config = dict(
    n_kv_head=1,
    d_mlp=384,
    vocab_size=4096,
    norm='rmsnorm',
    norm_place='pre',
    qk_norm=True,
    parallel_block=False,
    extras=['some layers without attention', 'local attention windows', 'value residuals', 'learned residual scales', 'norms scaled by depth', 'capped logits'],
    init_std_o=0.01,
    final_lr_fraction=0.05,
)
Each number is 50 + 10 x the weight over its row's rms, rounded and kept within 0 to 99. Layers, rows and columns count from 0. The size before them is the row's rms in percent of the matrix's.

# layer 10 MLP down (transposed), 384x192, rms 0.119, rows 30-42, columns 0-191
099:49 50 50 52 38 36 43 53 49 55 44 46 46 50 46 57 62 39 50 33 58 39 43 37 52 48 32 28 53 60 60 60 58 39 47 56 42 43 47 43 58 49 56 56 38 61 57 55 33 59 46 63 46 48 64 37 55 34 56 46 32 46 44 59 45 56 44 71 72 52 48 47 45 51 51 56 55 47 33 52 59 42 62 45 51 65 33 52 56 29 48 41 49 38 61 52 65 50 60 54 45 54 45 57 60 47 47 48 40 43 38 57 47 64 43 55 48 37 43 55 45 52 66 48 59 55 54 50 61 57 41 50 62 49 00 52 41 59 52 40 59 43 45 45 46 52 42 39 57 42 56 58 50 53 63 51 45 37 54 62 45 49 43 46 52 54 55 55 44 40 42 57 51 43 70 31 43 59 67 55 44 50 51 47 53 47 59 58 48 63 56 65
109:33 37 46 54 44 31 56 56 50 63 43 69 41 57 70 41 35 60 32 57 31 40 43 25 54 31 51 60 57 46 53 66 52 59 57 52 48 67 36 45 67 47 52 57 57 47 63 60 40 47 53 43 41 44 46 54 56 48 45 55 54 72 54 62 39 50 49 44 44 58 41 44 50 61 36 64 55 47 48 59 43 57 46 43 34 72 40 65 52 27 62 63 47 39 60 50 65 35 51 61 58 46 60 63 37 56 58 58 50 61 39 53 49 64 56 51 54 54 56 30 44 65 57 61 46 39 44 60 67 60 48 54 45 54 33 46 71 49 42 67 56 46 56 45 41 40 42 50 46 55 27 62 47 54 55 52 65 31 50 62 71 63 51 45 37 58 33 59 49 40 45 52 46 48 48 48 45 40 63 65 60 52 49 48 45 61 59 53 55 39 55 41
099:51 53 48 44 50 37 44 44 48 45 59 40 62 52 44 45 33 34 51 52 54 48 34 50 60 40 65 51 57 44 29 43 47 49 44 51 39 39 53 46 65 44 50 48 59 42 36 59 60 55 63 48 52 48 54 55 44 37 49 48 51 48 47 46 51 40 45 56 44 47 56 38 56 36 47 49 55 33 46 40 57 51 52 50 36 42 58 61 58 55 49 44 48 55 52 41 48 43 46 38 59 43 60 51 50 59 67 35 45 53 47 56 55 42 49 53 53 46 56 43 50 55 52 47 55 60 51 57 35 43 39 32 52 43 99 39 44 45 50 37 48 68 37 55 41 43 43 56 67 49 46 59 53 59 53 46 50 52 56 41 53 39 51 39 50 33 50 49 55 33 46 32 46 41 43 44 54 39 33 46 55 55 61 55 42 36 52 45 50 48 49 42
104:62 26 54 52 63 42 53 41 29 50 33 49 52 50 45 37 27 45 62 48 56 50 22 46 46 40 41 48 41 53 52 55 44 42 46 52 52 46 53 46 55 55 60 52 51 55 31 66 44 43 30 33 44 55 66 26 59 37 28 52 57 51 59 52 38 54 41 58 51 56 48 53 53 43 54 61 48 55 55 57 53 43 36 74 24 52 43 40 51 52 69 55 54 57 64 47 46 44 39 56 57 54 29 49 52 46 41 42 57 57 51 41 49 64 62 46 49 43 73 79 56 59 36 39 47 47 46 45 48 44 54 51 48 45 53 53 58 59 42 37 45 52 58 47 75 63 57 53 68 55 60 66 59 53 57 61 58 38 44 61 37 43 55 39 52 61 67 41 43 62 48 68 37 52 49 62 54 43 62 58 41 61 41 54 53 64 45 61 57 49 47 51
095:53 66 55 36 49 60 38 57 42 62 55 39 54 37 53 51 45 55 50 58 38 47 58 60 57 41 59 51 57 34 68 39 64 42 37 42 54 55 59 41 48 37 41 43 46 52 33 49 55 26 33 50 58 54 48 46 67 59 36 62 46 53 46 37 48 28 45 35 48 41 50 54 37 56 59 53 53 57 45 53 51 45 41 47 52 50 57 50 54 55 38 53 47 42 60 39 56 55 41 46 59 44 62 58 72 54 44 49 41 61 54 48 50 47 65 46 58 56 72 52 53 49 47 56 35 48 68 47 41 51 44 56 34 44 87 50 56 35 46 47 42 62 47 52 46 45 48 51 41 76 46 43 43 47 65 30 33 58 60 51 39 26 54 39 63 46 46 60 59 64 47 37 50 70 48 54 47 50 56 44 45 55 21 64 70 66 39 37 54 64 49 42
103:53 56 59 47 49 54 42 32 42 49 46 49 66 51 50 49 49 47 50 37 55 51 57 57 53 49 48 61 38 56 43 57 52 58 67 46 46 53 46 46 37 50 44 52 43 37 42 45 41 35 40 49 60 48 43 60 49 35 57 51 40 57 55 47 42 49 34 47 42 56 55 59 40 49 67 43 62 41 46 43 46 52 56 54 49 38 66 35 42 53 44 39 62 43 57 60 51 54 40 49 44 43 42 54 48 41 49 50 52 53 45 46 65 40 48 42 58 52 51 69 56 47 54 66 42 36 43 51 42 54 51 49 52 57 00 47 32 47 52 45 35 57 50 48 55 46 44 61 57 45 50 52 50 36 59 47 51 53 45 55 51 54 50 54 56 44 51 60 42 71 49 44 51 61 44 55 45 48 43 52 57 53 49 45 46 46 56 62 59 37 58 52
098:54 46 43 41 57 50 46 33 68 46 41 46 58 37 53 39 54 67 61 43 51 61 50 45 51 49 45 55 41 36 55 51 50 43 50 63 35 42 50 46 56 46 51 36 50 66 55 32 53 54 61 54 31 38 64 69 49 41 44 50 53 54 57 55 52 41 60 27 41 56 62 43 45 50 56 48 63 50 48 44 60 36 40 56 57 73 56 59 34 61 52 59 58 41 45 49 66 39 53 63 66 46 49 53 36 46 59 57 43 39 54 52 34 60 44 57 36 50 50 63 48 46 61 42 53 74 57 48 46 65 52 40 52 64 11 56 65 65 42 41 34 48 56 47 42 44 35 29 67 52 47 59 47 51 51 44 38 45 46 47 43 54 38 30 63 62 47 54 37 66 67 56 57 39 66 52 56 38 42 51 52 52 30 45 65 45 34 45 67 45 52 57
104:40 41 73 78 40 45 46 28 65 64 54 55 53 40 50 56 46 23 40 52 53 43 49 46 39 40 58 56 77 49 48 30 45 39 42 50 54 47 53 36 54 40 58 42 39 48 61 55 42 59 44 52 52 59 63 52 54 54 28 38 65 58 61 60 37 50 35 48 58 48 49 45 43 44 45 45 52 51 51 43 65 61 57 76 45 41 60 59 46 36 52 53 49 31 50 42 38 56 64 50 42 56 56 43 52 40 61 46 50 41 68 56 63 65 29 58 54 37 35 63 45 49 47 28 43 48 53 48 60 43 33 58 37 43 59 38 35 58 66 60 55 50 51 56 54 48 43 54 40 51 40 46 47 54 61 38 36 44 51 53 55 51 48 68 44 44 52 36 56 50 58 42 34 48 37 51 54 32 38 57 48 59 36 61 64 49 48 75 56 36 55 48
098:34 57 53 36 30 44 53 42 48 61 37 47 40 48 73 48 64 46 48 38 35 52 65 51 57 40 56 55 52 61 49 40 44 55 59 53 54 36 65 51 47 57 33 53 39 50 49 62 35 60 50 51 52 55 54 47 58 31 40 48 55 49 65 58 42 58 48 66 46 60 40 41 34 44 40 50 47 49 45 47 54 76 44 60 45 52 45 53 50 61 40 56 30 50 41 51 53 60 55 45 59 46 46 38 39 38 44 43 49 64 44 59 47 47 48 37 58 44 36 65 54 32 40 40 56 46 53 53 51 61 55 45 58 48 73 55 33 70 61 48 55 46 80 45 61 49 49 48 49 37 61 61 53 45 49 34 51 53 42 48 73 55 65 34 40 62 51 40 53 44 44 59 51 38 32 39 67 34 40 63 66 31 60 37 40 36 46 59 36 40 61 67
101:41 39 49 57 52 55 50 51 40 49 54 53 55 38 44 19 47 53 51 54 47 48 62 43 32 62 60 45 57 45 50 38 50 59 36 39 41 55 42 40 50 57 54 63 34 54 41 41 54 50 62 53 48 44 51 53 49 51 56 51 56 42 38 34 56 55 59 37 65 43 52 52 62 60 57 46 48 57 52 70 33 50 53 49 44 43 48 29 56 56 38 56 45 47 46 55 47 48 45 75 64 52 71 57 52 76 57 65 51 40 44 55 68 48 38 70 49 60 36 55 46 56 45 48 50 48 55 43 60 37 49 36 66 38 65 44 67 22 39 41 57 50 19 52 60 60 45 51 70 47 51 35 43 42 62 48 51 59 36 52 39 55 27 67 48 50 39 34 63 45 52 39 50 47 51 50 28 64 44 51 48 31 48 51 53 49 48 58 58 44 70 45
097:43 55 51 48 40 44 48 67 51 50 50 57 50 38 41 40 44 53 71 57 50 49 52 49 42 43 55 65 55 59 37 58 50 62 60 41 38 47 62 40 53 50 63 40 50 41 42 54 52 49 27 45 59 68 50 56 52 43 72 56 59 45 57 39 70 59 52 46 41 39 51 57 50 68 47 45 31 53 44 44 48 53 73 43 56 43 34 57 42 56 49 18 69 62 52 52 45 50 52 52 60 32 34 52 76 70 49 29 47 40 46 59 60 40 46 52 45 47 61 45 60 63 49 57 44 64 39 39 55 46 35 56 44 45 23 60 41 44 62 56 52 58 52 51 63 46 52 66 49 39 56 65 56 58 52 41 57 46 40 60 44 33 42 38 60 41 56 51 49 37 36 61 45 61 19 48 52 40 49 67 48 52 48 60 43 68 50 46 44 45 57 58
094:62 59 75 58 59 63 66 57 40 58 41 64 41 56 71 56 53 42 37 53 34 72 59 48 68 53 59 53 51 37 55 46 55 40 52 60 54 47 54 41 55 50 55 44 35 43 57 38 38 75 43 53 48 52 48 38 48 58 59 49 47 52 54 57 55 44 22 47 39 45 53 64 49 48 43 52 42 46 58 66 44 46 56 53 33 61 48 60 59 47 64 40 55 36 56 29 54 70 60 54 46 50 51 47 41 32 39 39 38 43 55 38 51 51 43 57 54 38 37 56 61 51 53 61 60 42 48 47 41 73 51 44 25 39 18 53 55 45 60 58 31 37 70 42 43 68 47 56 39 64 48 49 41 63 51 57 43 59 42 55 47 56 57 46 68 61 47 39 32 57 50 62 59 48 52 51 64 50 54 41 56 55 53 60 56 54 56 49 63 49 53 59
097:52 52 47 54 47 43 56 57 50 55 49 67 66 43 50 63 62 59 57 57 48 60 56 39 49 35 46 62 48 48 47 40 70 40 67 41 50 54 55 62 64 65 47 48 55 52 47 57 53 64 71 49 36 47 67 42 54 60 65 78 46 50 41 35 44 51 55 61 60 43 36 57 59 57 30 54 67 43 36 36 60 36 56 47 48 55 70 63 43 59 44 50 58 52 40 50 41 74 48 46 80 47 63 38 45 64 44 39 49 47 58 46 41 43 42 35 44 45 46 58 46 40 67 50 65 45 36 75 49 58 53 61 45 49 27 57 63 55 43 65 66 49 61 50 34 45 45 55 60 35 50 55 58 43 59 46 38 51 40 43 50 64 54 52 53 69 42 37 62 48 44 54 38 47 53 44 65 65 42 36 48 52 44 50 52 42 59 51 40 59 64 50
# layer 10 MLP gate, 384x192, rms 0.139, rows 31-42, columns 0-191
107:53 72 62 49 43 54 56 57 59 56 67 52 52 58 52 52 67 55 55 52 42 56 66 68 57 62 38 63 54 47 51 54 57 41 53 37 50 54 32 45 37 57 40 48 41 41 42 62 57 48 44 66 41 61 62 60 26 49 34 43 66 58 50 69 41 54 43 49 49 41 55 43 58 50 46 61 54 49 35 48 57 50 47 55 50 45 56 38 67 54 55 26 48 73 52 33 30 47 51 40 48 63 40 42 66 35 51 58 44 44 49 43 64 38 70 46 27 60 52 57 48 48 42 45 50 38 56 51 57 25 62 64 64 53 52 54 34 49 56 47 36 44 64 44 53 63 56 55 51 62 63 45 60 56 37 49 36 54 57 57 41 30 51 71 48 44 61 60 49 57 65 38 65 59 59 55 47 51 32 40 48 43 39 59 39 60 31 51 52 39 49 41
108:40 47 54 55 48 33 56 46 51 45 43 46 58 34 65 46 50 48 34 47 63 61 50 33 46 38 33 60 50 68 36 39 47 48 46 59 54 52 61 22 58 58 51 65 59 54 64 56 40 36 53 42 48 53 46 39 38 48 53 56 61 48 48 64 38 52 43 49 40 55 55 45 51 35 39 39 67 44 40 47 45 52 53 43 15 45 53 63 36 60 50 42 50 59 69 51 38 50 52 39 56 49 44 59 56 53 46 39 41 62 60 59 55 41 64 51 47 40 53 59 38 80 47 75 42 48 71 58 54 51 62 56 34 52 57 39 67 52 65 42 28 35 50 43 46 54 55 42 61 55 37 55 46 48 50 54 67 52 51 51 51 38 50 47 62 38 57 41 59 54 40 63 40 36 35 54 53 42 39 51 63 48 62 58 58 39 46 52 65 50 30 35
112:64 58 44 51 37 47 48 39 32 60 77 45 41 56 78 47 42 46 44 72 56 54 79 52 66 81 54 48 46 65 38 40 53 52 42 48 54 38 54 50 52 57 54 50 28 56 47 47 60 61 58 57 56 43 45 57 63 46 55 61 69 40 56 43 59 47 48 42 48 43 65 62 41 51 38 45 51 43 53 50 54 50 61 48 50 54 39 53 68 59 57 56 42 42 49 29 50 53 51 63 47 48 57 53 46 37 57 27 60 49 49 53 60 58 52 46 41 55 52 44 56 42 46 61 48 51 44 49 45 46 55 36 47 57 51 49 63 78 47 48 45 53 53 38 47 46 56 54 42 38 41 42 65 49 57 56 51 54 58 41 65 59 53 52 56 72 71 41 69 66 54 57 45 57 47 41 40 50 58 33 40 56 71 48 76 54 59 62 44 48 68 34
105:35 59 53 44 58 47 49 36 49 65 54 38 54 47 51 51 52 45 38 52 57 47 42 71 69 42 49 60 33 51 49 59 54 74 59 35 31 59 56 55 40 56 52 50 59 43 63 32 63 46 42 36 42 48 50 49 53 51 52 53 43 42 56 61 43 56 49 30 50 40 53 43 43 61 46 51 37 44 52 38 49 25 50 56 48 63 52 66 62 67 44 62 51 49 56 63 46 44 50 35 40 38 58 38 36 43 32 44 56 70 70 49 42 46 66 56 44 34 58 57 36 61 28 52 64 33 60 72 58 40 46 47 37 41 51 50 41 43 54 26 52 43 23 43 46 43 52 63 49 52 48 39 45 68 47 59 60 51 54 59 57 38 59 63 48 44 34 50 49 49 56 53 51 37 44 35 60 58 45 38 47 39 38 54 34 45 55 60 65 43 63 48
105:53 58 60 38 44 50 36 65 58 46 54 27 50 63 43 53 40 52 61 60 58 38 53 50 62 69 65 21 67 49 63 48 51 43 40 41 50 37 50 41 38 42 45 54 44 45 48 54 56 62 58 60 60 55 59 58 52 73 40 45 40 47 51 35 60 40 59 45 48 41 43 34 39 52 49 60 42 72 54 49 41 46 52 52 52 61 56 42 60 41 42 57 57 56 48 55 56 61 51 60 44 52 61 49 35 51 30 56 37 59 44 48 55 51 40 40 53 60 53 45 66 36 49 41 55 43 53 49 37 35 41 70 50 58 38 68 34 56 53 69 51 50 52 50 43 48 56 51 41 52 60 54 57 35 51 55 21 42 55 60 63 53 38 46 80 52 53 63 58 57 52 58 55 71 33 61 40 40 44 53 31 61 57 39 47 41 55 61 47 76 49 52
097:26 51 42 37 46 49 35 39 40 65 51 64 45 45 45 32 40 51 54 42 51 33 51 42 66 60 47 45 49 61 54 55 55 50 37 51 40 44 70 50 60 45 49 43 39 65 66 43 62 39 52 69 52 45 57 67 49 44 54 27 60 47 41 25 53 46 57 49 37 44 46 50 52 53 70 54 65 50 47 76 36 44 57 53 34 57 50 59 43 67 36 49 49 41 48 60 41 65 61 59 50 49 68 51 60 66 33 67 41 53 63 57 64 41 53 40 45 55 52 62 56 49 35 48 54 30 64 65 49 43 70 55 58 64 52 56 57 45 52 57 53 43 60 54 35 38 51 50 43 54 48 60 60 61 49 61 55 62 60 60 45 51 49 55 57 51 59 57 35 50 34 49 34 55 47 68 50 57 35 32 62 47 47 53 33 55 61 37 42 51 37 52
101:48 45 53 41 65 65 50 55 34 62 49 32 43 44 64 46 46 65 54 52 50 37 57 36 51 51 53 43 25 53 39 51 58 51 29 33 56 61 64 45 57 59 48 60 49 55 53 55 42 47 46 37 49 33 42 47 59 54 63 58 48 51 46 46 60 32 43 44 59 38 54 49 54 70 60 57 46 55 69 47 33 50 39 44 47 43 45 46 53 63 54 48 47 51 53 41 68 50 50 60 34 63 63 58 58 72 50 50 50 57 66 53 59 42 63 62 45 64 26 52 40 62 69 56 38 53 55 55 56 53 56 33 47 57 52 48 45 46 47 44 46 61 49 35 44 59 66 50 46 46 53 54 54 36 37 45 50 66 37 46 35 47 42 22 40 60 48 47 50 52 52 48 39 61 27 48 61 45 64 43 53 51 35 56 60 86 50 61 55 55 68 34
095:47 64 61 55 40 46 63 49 53 50 42 32 51 47 48 35 50 65 43 31 37 53 54 58 45 41 49 49 27 45 45 44 44 69 69 46 51 42 54 49 32 49 46 49 33 52 72 67 31 64 52 45 54 61 51 51 59 42 37 42 40 29 71 67 29 63 54 44 51 30 52 47 44 41 54 52 59 39 50 42 37 62 36 67 51 42 62 60 55 67 42 49 54 55 46 72 46 37 53 59 59 60 38 44 43 38 46 41 44 70 43 58 59 29 57 48 60 57 49 60 34 56 37 37 63 58 53 47 53 45 58 57 56 62 48 58 48 55 55 37 52 49 42 56 37 35 65 47 58 59 56 52 52 48 51 44 35 67 50 48 45 27 50 51 54 22 50 48 47 56 59 53 41 36 36 60 55 47 49 51 51 46 46 34 58 47 59 62 52 40 41 54
097:47 47 68 29 62 38 58 57 48 38 42 54 40 38 51 53 58 43 48 43 57 56 67 31 55 41 34 47 51 44 28 54 35 42 39 48 60 47 44 43 32 60 47 33 47 36 47 66 42 54 47 43 48 57 47 34 55 41 54 60 71 50 75 73 38 37 29 54 41 43 40 49 53 39 61 52 50 43 47 67 48 52 32 51 43 64 37 39 50 57 64 47 53 54 47 45 50 40 50 70 51 30 36 39 45 44 51 57 55 51 64 43 39 60 55 45 48 39 52 63 55 70 51 44 54 40 46 53 57 77 57 52 29 56 50 57 48 52 44 57 48 60 54 36 38 42 35 55 57 59 41 64 63 47 59 64 58 54 55 40 48 54 62 32 44 50 65 53 49 66 57 47 34 36 47 54 67 70 44 46 47 60 55 53 42 48 42 60 42 50 50 62
097:54 39 65 57 43 53 38 71 59 33 45 40 55 45 51 62 56 42 27 56 58 44 41 57 59 67 45 42 73 57 49 53 43 39 58 46 47 45 53 40 49 56 44 38 58 55 57 67 37 45 46 54 38 42 41 64 54 60 56 63 41 38 33 55 52 45 58 52 50 62 46 58 58 31 52 43 58 58 45 56 37 47 38 40 46 39 66 66 41 49 51 43 44 71 50 55 56 22 43 62 67 39 46 41 62 36 42 54 55 57 49 47 27 54 50 64 53 30 52 50 67 42 40 56 53 47 34 45 57 61 48 50 36 32 57 54 51 52 53 36 61 38 52 47 52 46 40 34 64 48 56 45 63 38 56 41 30 51 29 55 54 42 49 39 42 42 41 48 51 43 60 58 48 54 42 45 50 67 45 42 43 40 71 66 70 34 62 57 49 39 53 56
100:47 45 51 30 38 31 70 38 52 43 40 56 44 41 61 55 45 39 44 39 54 63 54 52 44 48 43 56 54 51 48 63 59 62 35 66 44 30 36 38 45 33 55 50 62 44 46 54 54 57 63 55 58 59 36 30 53 59 49 60 42 50 50 67 67 63 46 55 37 43 52 63 61 56 52 73 34 52 65 63 42 32 57 53 64 62 57 72 39 61 67 60 47 41 25 54 51 76 41 53 43 50 49 49 46 54 51 52 44 53 42 58 54 37 48 53 49 57 57 52 54 39 36 53 46 46 42 62 58 42 60 53 39 46 51 34 61 30 45 47 60 52 35 46 58 53 53 37 30 58 48 39 57 63 42 41 47 38 44 68 65 45 36 49 58 40 49 50 29 66 50 49 60 55 53 41 48 27 49 59 38 53 49 46 46 48 37 39 46 49 60 43
106:33 37 62 41 54 47 46 46 64 36 48 54 38 45 60 67 59 52 24 47 66 44 37 46 59 52 72 37 58 48 63 46 58 45 59 36 54 35 59 49 45 60 38 51 50 53 40 48 58 55 48 51 55 77 43 62 58 61 39 61 40 61 60 49 43 47 62 46 63 50 48 54 47 39 39 31 47 37 70 53 45 60 52 67 64 51 33 36 58 52 48 50 42 68 35 56 51 62 57 59 59 44 50 33 38 45 46 51 41 51 68 46 68 56 56 62 37 42 63 72 47 45 38 46 48 38 52 52 55 46 73 57 43 54 56 62 38 56 57 71 64 55 40 53 46 52 49 42 47 58 40 31 54 51 57 37 51 71 42 56 57 46 25 48 50 65 54 45 55 46 48 43 42 57 44 56 54 58 58 56 57 59 37 30 55 36 51 35 55 44 55 51
# layer 10 MLP up, 384x192, rms 0.129, rows 31-42, columns 0-191
112:53 56 48 45 42 50 56 58 39 61 58 63 66 53 51 37 53 51 40 62 57 64 61 51 43 41 72 60 34 56 47 44 48 70 37 36 51 36 52 52 57 83 59 45 46 55 55 58 53 43 47 49 61 58 41 64 30 43 36 45 50 19 51 55 45 52 49 53 39 48 59 51 47 27 33 54 64 50 36 50 62 40 63 62 33 35 57 40 36 42 55 58 59 56 45 54 43 22 63 56 48 58 54 62 45 36 57 60 51 65 53 45 66 59 61 57 52 63 82 48 34 51 57 60 37 48 61 31 33 51 40 46 43 44 52 44 53 40 53 58 53 47 49 51 54 47 55 48 50 67 45 55 51 48 48 46 47 50 56 63 60 65 46 35 66 35 42 48 49 63 38 49 46 65 37 44 44 49 46 58 52 45 35 60 36 40 53 47 47 48 50 55
099:43 54 36 67 47 42 34 61 50 54 52 67 58 36 49 53 55 53 44 49 43 52 42 60 42 48 71 47 39 49 86 55 52 43 45 63 48 41 48 53 39 44 63 27 50 58 58 42 62 66 61 54 58 48 54 65 43 46 46 38 39 49 40 74 56 35 57 38 43 66 45 63 52 43 63 53 21 47 61 42 46 50 61 39 55 41 31 48 52 53 46 41 45 57 48 50 55 37 56 41 49 46 63 42 67 56 48 43 54 46 59 37 31 64 58 47 60 52 43 42 46 35 45 37 61 38 40 43 65 61 55 37 52 56 51 55 66 44 67 35 58 53 55 49 58 57 47 54 54 45 69 56 58 59 43 78 50 60 64 44 54 51 58 61 56 64 43 61 36 44 40 61 34 54 57 56 46 47 58 47 56 45 49 53 49 54 65 41 40 50 58 74
104:61 43 28 64 47 51 53 49 46 39 32 64 44 38 50 54 30 35 48 38 58 57 23 49 42 40 46 61 49 46 35 35 62 58 72 48 39 44 50 44 66 48 48 51 48 58 42 64 45 44 33 55 61 56 50 23 49 39 53 47 55 45 53 67 52 34 64 57 40 31 46 47 49 40 58 68 37 60 43 49 68 38 41 50 43 52 53 38 52 57 57 43 58 31 59 44 44 58 42 60 46 53 52 49 55 57 55 29 43 46 38 36 45 58 50 46 48 49 53 49 58 55 56 45 56 62 59 41 58 54 53 43 41 57 46 41 53 56 50 47 62 59 44 36 48 54 56 36 53 60 59 66 55 62 47 45 47 34 56 52 39 59 34 34 49 35 35 35 55 67 67 48 44 61 80 53 55 51 48 49 38 48 58 37 50 71 30 45 52 51 41 39
097:48 42 33 42 53 63 57 46 61 46 38 49 43 30 51 65 56 43 61 59 23 54 44 62 40 65 50 46 64 68 37 43 52 50 49 64 54 55 53 51 66 44 45 53 47 49 34 60 44 54 48 59 69 60 51 35 49 51 44 38 70 48 39 34 50 49 71 39 46 56 51 35 60 69 54 47 41 39 55 58 48 55 58 39 56 63 59 59 34 52 66 46 52 58 43 64 37 36 56 68 51 42 38 46 50 47 51 52 45 53 54 29 45 30 37 46 52 54 61 48 46 45 65 34 56 56 47 66 50 48 64 48 60 43 47 61 54 54 51 60 56 59 56 45 56 48 51 38 46 52 51 56 52 55 32 58 59 55 46 41 47 74 44 45 45 43 61 48 39 61 37 49 26 43 64 73 43 54 39 53 54 50 45 45 60 63 47 75 39 68 44 73
099:57 52 52 67 44 41 54 62 59 31 40 53 56 49 45 44 58 66 43 46 58 40 37 46 41 47 63 48 50 45 60 64 53 58 51 46 32 48 42 44 44 46 64 30 55 33 66 63 56 66 57 42 50 51 61 59 51 64 54 43 61 47 58 32 38 46 37 37 71 54 43 72 43 45 52 60 38 44 40 60 37 60 34 59 62 56 49 55 40 44 45 50 42 54 42 44 71 46 61 63 42 51 45 43 27 50 40 70 58 52 61 44 47 49 46 39 56 38 38 57 61 46 34 49 62 55 43 51 48 29 31 38 62 38 65 60 50 65 56 43 61 46 44 57 37 66 65 43 52 44 55 47 27 43 61 44 47 48 47 50 45 58 51 56 58 47 57 57 48 33 39 57 46 37 56 45 66 33 57 53 39 71 49 59 65 56 51 56 48 70 52 48
096:54 49 33 59 71 31 58 49 54 57 49 74 51 28 52 39 39 57 57 49 28 76 45 57 51 40 33 36 29 54 51 37 54 56 55 44 38 60 46 53 33 35 48 48 41 54 57 41 42 41 54 46 55 54 61 47 44 44 36 47 37 53 46 55 48 61 46 36 41 41 44 34 50 60 42 55 35 46 40 60 45 44 51 36 46 43 44 63 31 68 38 44 52 48 72 50 41 55 69 51 64 44 46 51 46 56 45 52 45 45 63 55 51 56 54 35 39 55 57 57 55 52 52 53 49 57 68 58 55 55 65 50 46 44 55 63 51 48 42 54 48 53 37 49 37 37 43 68 58 56 46 59 25 61 35 63 53 47 54 38 45 40 80 61 39 44 48 40 49 49 54 37 40 32 47 52 55 38 50 45 45 44 30 61 52 44 65 58 45 40 30 47
106:50 41 68 55 53 57 52 59 53 22 59 46 44 67 45 68 51 42 56 32 55 59 65 51 47 56 51 58 54 56 52 62 56 52 58 50 51 59 49 57 65 39 61 41 48 52 50 41 37 55 60 58 53 57 62 51 51 50 60 66 39 62 48 51 60 48 31 46 49 65 39 44 50 47 48 47 62 49 66 42 65 59 39 49 65 32 54 55 48 41 43 56 62 38 52 64 48 57 46 50 50 37 47 42 46 52 70 54 44 31 56 46 44 50 35 49 40 59 40 51 58 51 49 55 72 37 40 37 54 45 51 63 47 54 49 45 46 80 50 67 65 37 56 47 40 56 48 63 44 34 55 57 62 48 49 44 60 23 45 37 54 49 33 46 66 48 51 50 66 46 26 52 62 34 47 54 38 53 38 47 20 54 53 43 44 44 47 69 44 70 36 38
097:38 53 39 60 30 34 51 55 48 37 56 73 40 52 47 44 49 53 36 63 61 51 50 77 52 49 37 53 46 32 61 58 29 57 59 50 63 53 48 60 56 54 41 49 47 35 73 41 51 44 54 56 56 50 48 64 53 66 67 43 47 37 46 53 55 28 49 51 60 44 73 62 52 54 53 38 48 50 64 40 43 57 55 64 58 57 60 55 44 42 54 54 68 45 33 51 63 50 30 47 61 60 36 52 63 32 57 27 54 51 39 67 60 50 43 50 44 39 59 56 50 35 43 53 49 48 55 30 57 53 60 65 57 31 51 36 60 42 48 49 36 50 34 64 46 55 49 52 45 55 44 30 45 43 63 56 38 71 42 59 46 46 47 39 57 47 59 54 60 48 55 52 44 49 35 55 49 52 57 61 42 61 64 44 63 58 58 54 41 33 62 47
100:51 37 66 43 42 73 63 61 60 40 44 37 62 44 61 45 53 46 63 35 56 56 45 58 54 48 50 61 44 26 52 47 57 67 74 31 52 45 50 44 45 45 73 51 54 47 71 56 32 48 48 48 32 57 70 54 70 54 64 40 55 23 43 52 42 59 59 51 52 37 56 50 49 38 52 60 53 63 50 65 46 46 59 51 41 46 54 69 38 53 48 55 54 41 54 69 52 47 40 60 39 37 54 31 32 50 46 46 29 37 59 49 50 50 51 47 48 59 45 58 39 59 47 57 64 59 39 51 39 53 55 61 56 41 48 47 41 47 33 40 47 36 47 38 57 51 41 70 68 32 58 56 60 55 41 35 44 52 51 48 65 45 49 49 55 34 29 43 50 45 40 54 49 59 61 55 48 61 55 50 45 57 43 54 43 55 45 53 44 34 25 46
097:42 71 46 60 66 33 47 44 60 49 37 42 42 51 51 46 45 47 41 49 34 51 47 42 39 38 54 52 61 57 64 51 41 62 41 50 67 47 41 61 40 29 59 72 64 56 55 66 69 66 39 45 48 61 59 52 57 36 59 47 45 55 50 46 46 51 46 53 39 50 41 47 59 41 53 45 23 42 44 57 47 74 70 74 65 59 60 51 56 46 45 40 39 55 56 44 59 51 55 48 59 23 36 53 35 41 37 49 50 56 55 33 36 39 39 45 40 46 54 51 55 39 63 41 55 46 57 50 44 37 51 48 64 43 49 58 56 52 44 59 52 63 41 52 66 65 50 45 51 58 42 43 48 63 24 56 52 60 43 32 41 45 46 61 47 54 52 62 60 46 56 39 57 52 40 43 45 49 69 61 37 57 61 56 56 28 55 56 38 35 52 59
096:54 39 41 54 36 58 57 64 56 41 37 48 57 59 49 40 53 42 54 50 40 49 60 37 64 57 54 41 51 53 39 51 70 32 55 54 61 35 62 38 43 32 52 23 39 52 46 57 46 52 53 51 34 58 55 27 54 47 54 54 42 51 61 61 81 64 43 35 45 38 53 43 62 56 53 45 44 34 67 44 34 60 65 54 40 71 48 43 50 57 61 55 41 50 33 58 45 46 57 54 53 46 61 43 40 54 42 55 42 38 62 35 60 62 41 41 58 37 36 58 50 64 50 63 61 38 32 54 46 53 42 38 44 54 56 54 60 55 63 73 39 42 57 58 59 42 55 73 55 64 33 63 41 66 62 54 48 49 30 36 51 40 51 39 66 49 40 36 41 55 33 60 51 49 50 48 62 48 53 48 43 60 57 54 51 50 45 46 45 51 38 56
097:54 49 55 66 60 48 48 56 66 52 49 70 55 33 40 39 49 55 43 57 53 58 51 39 51 31 60 54 49 53 54 31 62 35 36 50 62 52 57 55 61 45 49 56 52 47 46 69 31 61 56 46 29 42 36 58 54 52 39 58 36 55 62 33 68 50 42 66 57 50 29 55 28 54 48 40 52 50 74 53 39 49 46 41 56 45 66 47 60 56 50 52 30 31 46 42 37 35 45 69 59 51 50 64 56 45 62 55 40 49 46 47 61 50 54 47 36 67 40 67 52 53 42 39 25 50 43 44 60 55 51 41 41 40 55 58 57 47 53 55 51 44 50 41 56 40 51 64 43 52 44 58 49 52 59 52 49 67 31 47 43 52 42 46 36 55 34 36 65 48 56 37 58 43 54 57 42 56 60 55 42 67 56 49 53 71 75 36 58 40 53 63